Weights of a small transformer language model.
Size: 5 heads of 64, MLP 1280 GELU, 19.2M parameters.
Architecture: LayerNorm before each block, biases, untied embeddings, attention and MLP in parallel.
Training: a variant of Muon for these matrices, 3914 steps.
Each number is 128 + 24 x the weight over the matrix's rms, rounded and kept within 0 to 255. Layers, rows and columns count from 0.

# layer 4 attention key, 320x320, rms 0.0362, rows 162-246, columns 0-79
[[178 180 112 144 125 134 132 149 133 123 110 177  89 131 121 163 152 159 134 109  88  89 152  78  60 107 152  94 104 127 131 100 165 125 154 139 146 158 129 107 107 138 128 150 117 111 136 143 135 166  78 128 133 129 120 102  86 112 149 146 172 101 116 138 158 149 161 141 122  79  82 130  95  92 125 167 102 138  88 165]
 [187 137  91 160 131 134 165 109 155 158 136  79 148  86 102 160 140 100 128  96 122 139 156 132 133 120 108 131 166 137 122 150  70 114 174 151 161 153 126 155 143 122  93 141 133 168  84 118 107  54  86  67 167 161 131  70  58  79 121 140 137  91 154  98 108 101 161 106 103 204  89  87 136 116  97  83 128 120  70 113]
 [160 121  92  92 121 150 123 134 117 102  96 125 157 153 120 130 104 118 159 129 144 140  92 108 125 155  89  82  96 127 111 107 107  79 122 103 149 128 133 108 136 124 113 153  82 179 188  91 106 148 132 169  74 167 127 139 146 108 140 109 131 110 159 154 131 121 159 108 119 138 115 137 128 123 163 164 163 126 166 148]
 [100 105 213 147 123 123 127  75 114 123 135 135 126 112 131 112 147 169 131 115 127 115 152 125 120 112 168  89 130 100 111 150  98 159 111 117 157 114  92 142 156  74 158 113 165 115 127  62 128 121 121 127 122 113 144 158 110 129 105 146 172  89  96 146 125 132 157 117 137 134 190 104 136  99 113 122 130 137 137 121]
 [111 113 104 109 193  66 147 118 143  53 132 152 134 107 156  83 199  97 109 129  84 123 134 125 110 141 138 125 119 143 121 145 167  82 128  89 150  69  62 119 119 122 124 106  82 182  98 147 136 111 143 137 112 151 104  94 150 129 162  82 144  75 148 138 140 113 128 130 104 160 132 121 137 114 132 165 125 142  93  95]
 [130 161 132 157 109 153  79 110 134 113  90 109  96 118 174 136 169 110 194  83 117 162  96 117  89 149 164 125 130 175 204 162 129 131 144 181 139 156 133  94  78 129  99 185 154 123 149 115 128 127 115 180  92 112 159  79 180 138 155 154 116 128 125 129  87 134 106 200 129 128 149 102 134  99 145 148 126 145 132  78]
 [136 124 125 136 151 126  99 110 112 102 102 140 129 109 157 153 112 126 126 143 185 101 129 168 117 150 123  85 158 103  84 148 186 117 147 151 112 141 146 120 138 178 132 148 119  91 106 102 138 135 187  85 129 134  98 139 151 147 136 128 180  84 127 168  82 112 103 116 139 159  96 128  92 140 160 142 137 115 137  98]
 [126 103 135  93 154 108 136 164 139 150  87 115 154 141 142 149 104 165  87 148  73  92  93 147 174  67 139 120 106 106 180  93 128 153 140 124 130 142  99 170  99 144 124 108  90 124 132 159 130 170  86 150 125 142 117 101 104  69 156 124  94 112 123  82 149 125 150 101 135 137 137 168 104 135 181 120 171 136 150  71]
 [100 191 100 117 116 149 129 145 143 126 127 113 137 177 137  78 154 144 130  89 117 179 154 124  97 130 118 111 132 125 116 114  88 101  88  66 127 170 115 116  92 102 154  72 143 132  96  89 151 149 145 116 105 146 203 123 151 119 120 171  90 116 116 130 118  88 116 111 121 139 147 114 162 152 109 114 133 141 152 123]
 [107 117 140 103 112 148  96 155 115 153 118 131 102 148 179  90 134 182 115  94 160  83 111 181 118 103 120 136  84 114  74 107 121 129 143 120  98  86 136 134 164 143 124 125 159  94 121 132 172 111 170 114 150 106 147 124 161 106  93 128 108  98 159 127 170  94 134 200 117 176  89 154 104 103 133 130 163 133 104 152]
 [161 170  98 134 151  60 151 135 102 194 163 175 127  96  96 132 112 140 111 124 108 128 164 105 137 137 204 156 167 140 118 117 120  95 102 105 147 110 131 183 170 115 108 146 124 105 140 118 119 124 154 149 106 135  97 138 113 158 142 155 137 154 141 173 150 112 135  69 117 148 119 145 118 139 144  99 148 128 146 134]
 [167  93  93 131  82 110 180 123 153 128  96 160 134  98 100 141 145 116  89 132 133 109 157  94  96 119 138  99 150  93 136 141  79  97 168 121 105 109 106 139  86 160 162 131 100 107  39 133  93 182 160 130 139 136 194  83 157  72  93 169 100 147  87 155 142 127 141 149 137 122 100 151 122 135 210 119  99 177 164 138]
 [198  66 114 157  81 103 141 117 161 129 130  74 100 107 150 152  81 151 105 115 105  68 152 120 151 143 145 163 135 111 130 156 110 153 148 107 106  88 107 122 125 110 178  97 158 107  92 137 146 105 165 118 125 139 141 167 102 154 147 151 124 133 139 151 159 135  81 138 145 153 186 100 172 101 112 119 116 144 181 132]
 [ 76 109 112  95 125 141 132 118 163 103 129 118 138 119 136 191 121 119 138 137 112 181 107 135  90 133 149 147 104 143 101 146 111 109 158 137 117  86 119 176  72 133 158 149 126 128 124 143 128  83 150  89 130 183 147 181  88  76  94 136 118 168 152 126 117 185 165 177 130 182  76 145 177  95 159 153 157 133 103 140]
 [127  72 125 103 179 122 151 121  85 107 110 114 143 116 136 175 215 108  67 118  98  90 101 122 159 137 108 161 149 124 130  48 155 121 163 107 109 114 130 110  94 142 101 158 118  88 117 145  89  98 143  96 112 163 168 126 112 171 119 106  79 135 105 104 165 125 120 129 109 141 102 219 144 171 176 165 103 104 137 106]
 [148 136 152 104 110 134 114 196 156 153 145 130 104  98 162 135  93  69  75 165 125 118 178 152 129 112 120 133 163 125 138  84 148 124 130 123 115 128 133 128 149 151 167 194 108 103 185  93 112 184 114 101 104 153 114  96 123 122  98 143 129 136 152 110 173  82 155 125 116 136 115 132  71  95  92 140 107 111 151 141]
 [163 115 102 113  88 143 111 104 119 135 116  84 133 139 108  97 132  98 100 126  77 132 138 104 132 119  75 109  94 179  84 161 168 170 109 125 166 117 173 109 116  93 163 147 172 115 111 180 126 122 142  85 219 146 106 112 104 100 122  94 126 123 116 104  87 107 140 123 156 136  92 162 177  72  98  87 158 143 112  99]
 [195  98 131 129 143 131 180 158  90 138 160 109 137 169 149 119 146 136 165 161 156 111  93  82 143 134 136 165 127  94 124 112 144  88 130 146 168 140  77 142  93 142 136 106 117  89 137 123 165 108 175 114 115 121  95 121 125 120 110 132 116 123 156 107 135 128 140 158 130 116 149 155  93 120  88 142 176 136 100 135]
 [177 172 124 122 128 128 113 138 156 184 109 137  90 127 178 149 102 132  97 142 101  74  81 108 113 118 111  95 140 144 169 126 160  75 126 150 176 122 121 153 144 141 130 129 138 142  93 133 113 113 148 137 115 110 167  94 146  80 119 101  71 116  78 103 113 135 112 145 191 109 165 121 106 140 105 165 114 133 120 129]
 [132 116 128 147 135  98 188 113 175 118  92 106 130  98  94  98 122 119 165 130 163 199 155 136 120 127 121 161 124 103 122 114 123 138 176 126 128 155 163  80 148 138 102 127 127  71 118 121 120  96 152 122 157 108 115 158 101 123  86 102 102 198 111 159 100 116 141 186 131  89 111 129  82 127 126 141 122 110 100  58]
 [101 109 118 124 104 125  79 156 183 161 112 131 119  98  95 132 100  58 133 160 110 177  97 122 125 140 182  68 198 107 128 114 141 110 118 162 141 135 113 163 126 172 173 148 147 140 132 151 142  93 153 132 105 134 121 115 170 157 111 123 118  96  96  86 136  88 141 123  90 194 148 148 155 162 102 142 149 141 136 163]
 [115 111 127 115 128 110  55 124 103 170 119 105  94 165 122  99 126 144 138 130 114 123 150 151  94 102 185 124 147 133 129  81  91 153 111 134 184  91 132 123 122 119 150 144 100 132 125 135 187  84 109 120 167  58 118 168 159 169 135 148  99 125 105 146 156 132  99 102 138 142 106 109 116 121 146 144 148 158 125 102]
 [146  95 106 108 145 180 135 172  99 168 128 112 153 131 140 131  93 134  90 118  80 169 138 158 116 101  79 111 180 161 168 176 152  99 101 110  86 163  86  93  70 127 131  90  83 151 105 179 138 114 137 114 102 144  53 143 148 180 113 144 144 173  92  80 126 109 131  75 144 130 114  93 141 134 167 137 132 113 116 111]
 [105 143 123 114 134  90 173  57 107 153  92  90 172 165 144 140 103 142 119 190 134 114 117 143  76 124 122 108 104 153 124 118 145 150  75 140 149 159  97 142 131 160 126  80 153 127 148  96 156 105 140 161  98 194 132 119 113 137 121 125 140 152 140 171 108 136 160 145 103 157 128 112 131 103 144 155 123 170  93 139]
 [121 145 188 143 110 156 142 170 121 159 112 177 105  74 100 130 152 139 146 161 162 135 146 165  89 158 114 180  92 100 164 156 138 133 171 135 127  62 141 124 146 125 157 144  93 135  68  63 116 110  91 177 182 135  83 136 135 113 180 109 115 100 105 119  92 142 132 133  78 131 115 157 124  98 128 121 127  87 133  77]
 [115 176 123 145 142 136 110 123 107  89 121 153 131 157 104 146 154  93 131 204 154 126 117  86 129  32 116 132 138 151 111  89  99 141 124 112 102 128  92 139 188 155  83 139 189 142 163 138 171 113 147 151 143 113 129 100 172 137 126 135 114  85 128 138 153 144 141  89 182 139 146  89 142  55 147 135  89  86  88 122]
 [107 102 143  79  85  90  79 122  65 188 117 153 154 154 104 109 157 102 140 126 113 116 133 164 134 111  91 121 127 120 141 114 137 125 142 153 129 158 146  78 123 137 172 134 147 153 111  91 162 145 175 144 112 166 115 103 108  73  81 146 111 162 145 188 116  97 119 128  79 179 161 101 139 100 118 111 144 114 145 125]
 [156 160 125 153  95 151 138  99 103 151 138 157 187  96 113  76  83 158 155 153 125 107 147 108 132 184 129  66 180 123 156 141 107 124 117 130 108 140 140 128 171 126 136 138 173 169 124 102 156 163  96 108  99 140 100 132 154 154 172  80 112 111 130 152  98 104 101 137 133 140 145 152 155 177 141 161 162 130 116 132]
 [177 136 142 128  86 108 138 147 126  99 133 113 129 119 168 108 134 140 114  91 141 127  74 149 127 131  60 134 115 131 138  69 140 136 142 109 121 102 161 125 142  74 125 132 138 159 110 111 148 120  77  88 105 101 140 118 130  86 141 150 153 182  99 116 108  77 136  90 173 137 163 131 176 142 135  81 139 109 153 134]
 [108 117 132 127 164 137 110 145 159 132 128  72 177 177 116 126 107 139 104 130 126 149 101 140 128 121 129 165 141 163  46 113  78  84 164 103 187 122  92 156  99 117 130 129 129 137 166 148 111 142 113 112  73 120 122 154 164 115 124 108 142 112 167 160  80  83  91  70 121 138 120 116 120 121 144 146  94 141 136 105]
 [128  91 121 125 119 130  87  94 142 142 120 195  90 153 131 132 138 127 118 133 145 115 121 149 117 128 122 158 171 154 140  80 124  94 142 126 123 168 110 120 146 103 120 111 136 103 162 127 127 138 126 140 130 152 110 108 147 134 152 114 125 129 121 141 142 114  97 111 135 124 143 115 125 117 145 125 122 155  98 123]
 [110 136 149 119 101  89 135 110  97 149 142 156 139 142 113 152  90 132 137 154 123 143 113 114 137  97 126 139 127 117 153 114 105 149 131 183 146 124 110 130 140 147 150 116 116 153 140 109 128 112 117 101 136 128 105 133 119 134 138 163 105 123 135 113 131 148 108 140 140 109  77 138 117 114  84 112 114 155 142  98]
 [131 137 135 130 113 114 153 112 108 131 123 147 133 117 153 117 134  99 124 119 156 154 131 109 120 146 111  99 140 135 145 149 121 100 143 123 146 122 108 117 135 147 148 107 129 113 142 114 107 133 153 100 115  99 130 111 128 106 121 127 137 108 120 172 124 131 145 144 103 142 116 156 108 123 137 136 137 172 127  96]
 [134 124  97 142 125 139 133 133 131  99 147 103 121 130 111 107 164 166 125 102 142  87 155 126 100 174 114 157 152 129 148 124 141 124  84  84 129 141 155 136 114 127 142 132 157 128 119 139  96 130 130 137 132 131 136 119  98 117 123 103 138 126 111 150 122  99 111 134 119 123 138 120 124 133 144 136 138 103 134 152]
 [115 107 123 145 152 151 132 138 125 108 111 105 135 125 116 104 173 117 125 168 128 121  95 109 137 125 129 150 154 126 123 143 126 109 113 130 106  96 159 148 144 131 123 128 152  98 130 151  97 127 157 106 139 129 126 139 125 148 103 136 140 103  88 168 141 128 114 169  97 132 137 131 108 121 175 134 144 103 117 124]
 [156  95 102 101 115 108 109 134 122 134 140 123 145 126 124 100 145 158 117 127 114  94 121 108 105 142 113 171 115 138 140  87 151 143 106  84 130 140 158  98 143 136 129 134 154 104 148 169 111 127 119 127 141 141 123 168 125 135 137 136 143 100  88 134 130 145 129 169 114 126 138 150 142 112 132 135  96 122 122 137]
 [135 142 137 113 137 126 154 134 162 135 113 120 162 123 130 138 130  98 140 112 142 142 125 149 115 137 146 107 105 120 115 151 137 170 142 133 122 158 100 161  96 138 155 123 105 154 118 134 140 102 115 138 143 132 130 123 137 115 119 124 112 117 186 104 103 125 148 104 120 124 111 111 131 130 112 104 116  92 136 133]
 [101 124 114 139 108 128 165 106 120 161 118 105 137 154 128 139 151 130 139  87  98 145 122 123  86 119 135 160 111 126 145 119 118  98 155 167 152  83 129 117 118 113 155 103 113 155 150 130 113 146 151 116 134 102 101  92 112  82 108 120 127 151 136 112 135 121 118 107 118 113 135 129  96  93 138 132 128 119 115 159]
 [122 137 123 114 124 119  99 128 134 147 132 137 103 166 120 144 129 124 151 147 133  98 152 142 144  67 142 149 101 135 142 125 145 132 157 113 184  86 101 136 140 109  95 135 137 127 119 105 128 114 127 115 132 133 109  79 113 171 150 105 152 136 102 107 102 118 116 141 169 132 161 126 146 111 118 109 150 140 138 120]
 [104 159 112 164 128 131 127 147 132 114 103 115  99  99 145 109  92 126 120 146 111 145 155 151 157 154 118 115 110 127 140 142 149 150 155 129 153 181 160 187 139 147 104 146 119  97 139 136 166 135  76 138 139 163  71 113 158 142 107 115 124 133 153 107 127  75 125  93 124 124 118 123 130 161 125 154 118 102 140 127]
 [131 133 158 129 121 128 166 154  98 114 138 114 122 119 140 127 114  98 116  90 142 169  76 140 131 117 104 111 116  91 114 125 161 154 154 139 157 130 121  99 137 142 155 118 115 167 184  69 152 111 149 104 151 126 139 164 167 123  98  96 109 132 157 119 116 131 136  94 125 127 110 118 131 154 123 152 129 159  97 108]
 [145 138  90 122 131 149 122 172  96  87 117 143  77 142 153 172 128  90 102 145 149 160 142 159 156 129 159 140  88 141 156 157 163 131 148  89 132 129 145 161 155 145 150 148 183 151 126 103 134 130 133  96 126 150  92 144 140 121 155 101 109 158 127 157  73 105 109 143 139 107 115 121 130 130 116 134 119 137 142 112]
 [160 111 137 141 112 141 138 155  86 129 146 105 155  89 127  71 123 136 116 112 118 106 129 164 116 136 134 144 111 116 137 127 126 134 103 114 159 123 123 103  86 104 107 123 166 113 169 160 143 106 139 127 145 129 146 107 102 133 119 158 130 113 134 123 123 166 151 129 109 120 146 114 113 133 124 146  99 178 132 161]
 [137  89 130 126 153 116 165 160 104 133  97  94 134 167 126 112 110 117 108 125 127 179 140 114 118 141 130 137 131 122 140 147 177 132  84 115 122  91 125  87 118 128 137  97 115 125  80  96  93 140 118  85 122 132 112 121 133 103 129 118 109 114 117 107 114 141 115  84 111 135  84 139 163 142 162 130 120 107 114 130]
 [116 134 134 152 111 159 111 140 170 145 118 139 134 108  85 127 142 116 102 120 211 123 133 156 146 183 116 116 141 133 117 110 106 166 105 151 147 122 166 184 121 145 130 118 146 121 145 182  92 123 152 143 138 138 145 123 160 137 145  87 136  96 114 170 160 118 132 130 137 105 116 105 180 150 106  95 141 154 124 101]
 [152 158 158 146 118 150 148 148 134 154 182 121 125 168 145  98 112 110 147 113 166 121 135  95 121 156 126 111 120 148 117 101 112 154 147 129 144 117 152 126 165 103 131 146 151 142 128  87 165 119 138 160 103  96 174  95  93 160 170 104 120 135 147 134 154  70 124 136 169 139 149 129 157 143 141 156 136 141 118  85]
 [159 128  97 166 111 136 127  98 135 145 145 124 128 149 135  93 102 133 118 117 111 115 115 131 140 148 167 132 120  90  97 128 129 151 156 142 130  85 137 137 133 140 158 146 116 143 111 106 132 173 156  80 162 137 142 123 141 135 149 151 175 120 171 143  91 112 176 127 151  87  80 102 107 122 124  92 159 108 121 154]
 [169 128 151 180 147 181 155 135  82 164 103 169 134 145 150 138 169 130 122 161  83 137 117 134 121 170 142 130 119 125 140 136 117 134 143 174 145 111 121 141 157 104 131 103 112  99 140 106  98 146 141 110 114 122 130 121  99 139 120 124 149 111 150 106 144 129 140 103  83 177 114 130 163 120 135 152  74 113 103 142]
 [134 100 111 141 199 110 163 128 121 133 129  97 122 133 109 124 112 172 147  91 138 119  88 128 141 161 122 154  99  88 136 114 131  71 136 100 140 153 141 151 158 109  92 132 102 125 125 165 152 106 116 128 113 146 117 129 101  98 137 115  99 110 155 112 117 113  82 112 124 192 138 135 160  68 129 147 142 145  92 121]
 [156 114 158 132 165 149  75 107 131 108 103 141 153 133 114 165 150  87 108 110 123 156 156 113 109 115 125  74  95 114  73 118 110 117 148 116 161 141  84 158 126 158 148 117 121 121 125 120 162 146 117 120 137 123 167 106 125 147 167 153 104 132 114 153 102 160 117 122  78 144 135 110 133 106 124 143 138 136 127  90]
 [150 137 112  95 114 143 135 139 132 149 112 159 107 114 120 139 167 130 124 160 122 137 165 150 132  71 177 175 129 103 103 104 143 141 129 125 107 165 131 132 119 113 123 131 117 132 134 101 120 116 133 164 104 174  89  93 129 120 115 143 149 140 130 133 124 176 107 142 134 134 145  91 120 140 127 132 137 169 114 148]
 [ 62 154 111 181 146 111  87 122 157 138 102 141 167 109 136 155  87 118 127 145 137 148 157 148 152 120 129 130 162 161 133 142 130 107 166 101  89 129 141 138 101 147 170 108  99 146  87 130 146 122 106 102 124  62  93 122 119  99 137 122 140 129 146 134  79 105 165 141 190 101 115 114 114  91 119  96 165 107 132 110]
 [144  97 143 121 114 120 130 172 134 142 135 132 143 126 109 101 182 114 136 117 138 112 133 129 137 100 101 115  89 104 136 124 168 128 177 121 136 142 115 148  95 155 154 149 131 118 129 117 133 156 112 165 115 162 108 136 161 144 113 155 165 113 159 140 151 148 159 147 101 133 134  97 147 116 134 147 124 116 130  90]
 [143 111 120 140  88  81 133 122  98 106 105 129 187 121 132 118 121 114 139 113 132 156 125 133 108 130 107 148 171 122 137 151 112 116 151 122 137  86 123 121 106 158  86 134 145 124 119 155 147 116 118 137 107 142 141 113 114 112 143 117 154 121 143  99 148 117 127 132 119 178  93 160 133 102  93 105  76 112 149 108]
 [137 144 111  97 135 144  96 109 147 128  79  84  79 120 105 122 165 125 136 134 116 112 173 126  65 169 158 110 164 136 131 120 143 139 128  93 142 101 124 146 140 161 120 100 122 128 111 103 117  83 102 128 121 154 113 120 141 114 132 120 124 153 143 104  89 108 108 104  80 155 160 132 115 124 155 132 120 122 187 138]
 [151 108 122  93 156 144 126 134 111 119 106  81 112  84 126 125 154 123 106 104 134 139 129  86 100 153 118 130 149 122 140 153 111 110 112 118  96 152 149 114 116 130 123 131 191 114 118 152 146 132  84 152 166 178 135 137 162 157 131 159 130 178 195 142 136 158 111 145 121  99 155 126  76 128 135  83 105 150 134 130]
 [147 128 128 132 120 151 106 123 121 149 109 151 134 147 165 152 137 138 121 143  94 118 109 136 109 108 135 133 122 111 132 150 149 123  93 108 136 115 159 178  97 147 142 133 117 119 114 154 117  98 155 106 100 146 141 154 104 134 130 135 134 138  82 146 139  86 151 125  97 127 117 170 119 110 110 146 167 175 126 112]
 [ 95 121 123 139 123 122 116 116 148 156 113  79 122 140  76 135  68 126 126 135 141 163 120 120 120  92 152 135 145 111 121 147 114 128  93 157  59 115  82 105 161 100 178 167 128 157 111 103 102 127  83  86 128 114 116 139 124 128 128 163 138 115 132 151 118 126 175 126 117 138 166 162 127 172 132 121 124 160 139 116]
 [163 164 137 145 132 134 161 112 117 141  85 109 171 138 133 143 124 151 130  75 117 111 169 123 121 138 134 123 150 147 117 134 128  60 131 128 129 129  84 163  97 103  97 125 176  89 161  86 119 139 143 110  99 135 169 116  97 114 152 161 130 112 161 105 128 145 136 115 130 156 122 113 152 100 170 130 131 101 109 155]
 [110 142  79 121 126 144 105 141 148 110  94 167 115 157 186 120 115 109 101 102 139 130 123 136 114  90 129 121 132 137  89 139 129 103 152 161 161 171 144 114 132 158 113 135 140 175 150  99 117 146 159 195 154 175 147 120 124 119 122 153 126 136 165 136 130 151 120 176 153 126 121 130 166 118 155  79 121 146 135 139]
 [158 196 161 139  97 124 121 118 113 143 130  81 102 118 111 104 122 171 129 138  88 127 112 166 101 124  91 145 147 193 131 126 123 167 113 114  94 133  82 143 116 110 124 117 149 128 108  96 150 150 151 114  90 117 143 119 132 118 108 139 137  97 162 182  94  99 144 124 142 103 159 143 179  85 152 133 155 153  94 142]
 [150 126 144 109 130  85 136 107 142 101 123 131 107 104 125 145 184 115 138 157 117 135 127 138 130 149 172 136 123 193 130 145 165 135 164 118 130 149 152 135  94 104 119 128 144 104 112 139 148 143 175 109 151 172 141 110 111 155  91 107 121 115  77 120 138 148 154 119 143 170 152 142 123 161 160  96  98 129 143  82]
 [146 126 124 145 125 112 111 138 143 155 127 103 153 103  98 138 116 114 121 153 128 143 134 174 116 121  93 106 120 130 156  99 115  92 154 176 151 109  99 143 109 127 117 146 117 142 149 133 121 166 117 135  86 164 135  95 155 175 170 146  98 149 137  79 126 126 109 115 160 141 127 115 131  87 182 166 131 135  78 128]
 [148 156 155  99 106 105 150 136 112 160 128  61 178 114 149  92 129 161 127 140  84 119 146 107 127 149 175 120 154 142 147 138 142 136 150 146 126 104 158  93 118 134 123 107 161 141 159 164 152 146  99 100 133 131 121 143 160  98 132 113 139 117 115 125 117 115 124 135 114 109 116 127 127 152 117 158 123 108 100 139]
 [121 107 133 104  87  88 114 127 112 114 139  89 101 137  97 148 104 145 139 117 115 107 153 126 122 141 106  96 131 120 144 130 119 120 133 126 195 146 149  95  90  71  80 129 145 114 173 131  78 134 105  85 119 131 134 139 143 171 107 119 130 131 114 114 111 129 126 139 136 115 100  96 142 114 157 139 131 139 193 166]
 [137  83 132  66 107 168 104  85  98 143 109 111  96 165 114 166 120 151 112 125 132 146  69 149  76 118 133 110 177 119 121 114 140 124 150 135 122 117 162 120 151 161 145 104  96 160 161 133 146 155 135 115 133 110 126 125 154 116 111 118 102 123 115 126 135 124  79 123 126 154 112 120 109  88 150 162 130 128 135 126]
 [126 107 102 118 154 128 155 115 129 130 130 112 130 108 120 182 110 129 124 164 150 141 128 134 118 125 139 117 133  82 165 122 113 139 158 112 168 139 139 134 128 131 152 136  99 160 161 176 168 138 158 121 124 116 155 123  83 148 124 131 139 136 116 122  85 147 131 173  91 102 109 131 108 118 162  79  99 164 112 136]
 [123 142 123 104 136 127 134 105 161 151  92 139 163 153 137 100 135 136 169 143 139 138 108 123 121 110 138 144 142 186 111 120 126 119 145 157 110 148 169 153 152 119 151 112 116 142 107 178 142 145 172 132 122  93 122 122 156 139 174 159 153 111 125 129 114 135 116 121 156 130 109 107 136 160 186 111 133 113 154 142]
 [135 152  72 122 115 153 133 144  99  98 117 134 116 122 147 132 156 120  93 114 151 156 184 120 113 120 169  99 108 128 122 170 107 103 142 137 143 146 166 124 116 123 104 162 131  94 150 108  95 112 111 153 139 124 101 125 121 122 122 119 128  84  97 116 151 154 141 109 149 101 155 123 117 119 147 152 125 102 163 137]
 [173 100 116 147 135  99 134 133 123 133 128 119 170 159 100 125 166 104 104  71 112 141 143 114 153 116  91 100 136  95 158 103 110 153 103 135  78 144 127 159 136 110 167 142 152 143 126 117 152 145 158 122  99 133 105 147 138 109 101  82 136 115 137 186 156 149 108 141 111  97 134 126 115 107 134 155 148 119 123 122]
 [143 125 153 114 144 132 134 134 166  96  91 118 133 131  65 128 130 151  98 101 139 120  98 142 151 151 169 138 185 151 179 119 114 162 129 136 105 160 136 105  78 103 125  84 165 146  89 152 101 110 112 116 115 144 127 125  92  67 125 121 125 132 164 117 100 137 158 115 148 104 128 128 132 129 131 123 109 163 121 107]
 [ 86 139 125 130 134 103 133 119 130 145 126 116 152 113 164 175 101 124 125 133 133 126 119 124  89 129  99 115 116 153 131 106 104 145 120 103  91  87 107  87 163 149 125 123 171 179 125 158 144 107 113 143 121 183 145  94 142 155 170 123 106  94 141  92 115 109 101 127 139 131 158 144 147 141 165 115 107 132 127 104]
 [109 137 123  47 121 124 133 134 135 134 116 156 133 129 118 118  70 149 149 116 140 134 100 202 118 102 115  95 147 111  96 135 103 129 132 103 136 124 147 141 113 159 127 124 124 133  92 110 144 124 117 138 159 155  80 144 152 113  94 132  68 133 122 158  54 126 108 130 134 113 136 113 132 176 127  88 113 129 118 179]
 [134 126 120 172  89 147 131 100 114 175 131 134 125 160 150 103 106 119 161 119 115 142 169 170 129 122 110  93 116 180 147  99  90 129  91  96 150 152  80 102  94 159 172 120 128 142  85 157 108 121 135 120 157 128 114 171 123 135 104 154 120 113 129  93 117 131 114 161 157 116 142 121 140 133 153 136  80 143 136 140]
 [117 159 110 123 111 136 122 160 144 174 104 146 109 130 136 145 155 151 126  80 133 166 133 105 167 138  94 147 171 115  97 110 185 122 139 113 149 132 162 112  93 146 123 130 125 111 146 116 106 140 147 119  99 110 175 151  98 129 117 107 131 144 142  67 101 155 155 158 125 126 118 137 182 155 170 120 109 158 157 117]
 [ 98 134 112 131 106 118 144 143 118 110 135  95 132 153 138 144 125  75 116 116 126 134 114 120 157 126 135 104 156 104 104 118 130 139 132 110 169 119 154 124  97 127 166 134 168 143 108 141 117 114 165 105 162 123 103 132 103 165 140 135 123 151  93 116 114 157 122 133 167 125 128 125 135 119 131 121 187 149 136 180]
 [118 147  97 148 141  88 113 134 137 165 140 129 146 120 127  92 170 127 119 132 121 162 143 146  95 131  93 139  98  97 147  97 123 137 118 112 130 158  94 131 104 109 140 112 136 126 112 145 119 129 119  94 126 104 106 122 151  71 167 100 111 120 105 131 134 134 153 174 105 133 149 154 139  80 158 140  88 114 147 123]
 [ 92 127 164 110 128 138 125 131 131 143 106 117 171 168 132 122 130 123 169 127 112 123 140 154 121  97 128 115 157  97 122 179 139 111  91 166 158 140 127 131 133 146  76 132 136 139 132  79 134 146 109 171 126 160  62 116 108 150 114  87  89  98  95 109 125 165 169 132 163 179 139 106 108 116 145 181 131  91 131 125]
 [142 172  86 110 124 128 148  98 161  85 124 190 121 166 100 119 145 158 120 119  91 127 154 105 126 145  97  83 105 149 109 100 122 132 129 116 119  84 112 132 115 104 154 101 108 108 136 197 181 142 114 144 122 114  99 136 119 124 154 130  96  78 145 111  83 149 117 116 106 153 115 130 125 178  93 127 112 170 106 162]
 [151 133 131 168 128 141 133 161 164 145 149 116 154 128 138 134 106  99 135 126 112  96 140  82 135 138 172 115  90 165 134 111 122 145 121 119  66 105 164  97 118 135 154 143 124 148 152 183 137 135 162 149 133 122 135 141 118 142 102 130 127 135 166  89 153 121 171 114 105 148 124 132 116 107 118 114 114 173 158 183]
 [112  70 115 112 136 133 117  86 122 152 120 123 142 119 126 114 150 140 140 119 131 109 132 118 176 164 137 149 164 138 175 115 110 142 175 116 162 121  87  95 107 157  92 157 145 135 126  87  97 134 148 131 103 172 129 146 151 116 146 166 102 106 108 133 142 151 140 109 134 109  98 169  84  85 133 111 158 118 169 114]
 [122 112 141 118 102  89  85 143 131 115 115 141 150  82 150 166 166  82  71 136 166 146 166 142  99 133 162  95 129 148 117 124 122 133 140 125 118 116  89 148 133 146 110 124 151 148 157 128 115 120 135  97 120 127 121 157 138 140 135 125 140 123 112 128 168 117 122 130 103 130 107 139 118 131 104 150 113 144 109 101]
 [131 104 134 101 149 146 127  93 135 168 148 132 120  84  95 158 178 130 121 125  90 163 131 125 168 149 127 105 135 114 138 115  97 116 146 130 175 149 107 126  99 122 185 123  98 113 127 140 177 135 125 125 131  91 107 196 137  75 131 114 120 140 131 110  93 145 106  77 116 129 122  82 144 120  99 143 180  99 147 189]
 [114 140 110 135 142 130 126 159  79  75 153 145 128 137 138 100 168 143 103 163 160 148 109 110 175 136 122 103 155 141 138  95 121 114 121 155 127  85 163  96 107 120 112 145  97 135 131 104 159 110 142 118 131 102 176 109 120 110 127 165 102 119 141  92 114 166 120 146 123 144 131  92 180  79 111 167 169 138 140 125]
 [160 134 112 128 115 164 159  91 135  98 112 112 109 167 105 152 155 131 131 163 142  96 121 160 137 122 156 125 154 128 170 134 102 141 125 115 151 173 116 122 165  80 124 140 116 109 119 132 148  85 116 165 130 159 118 101 136 167 148 134 147 139 137  97 136 116 111 146 144  99 124 143 176 107 128 143 116 166 136 131]]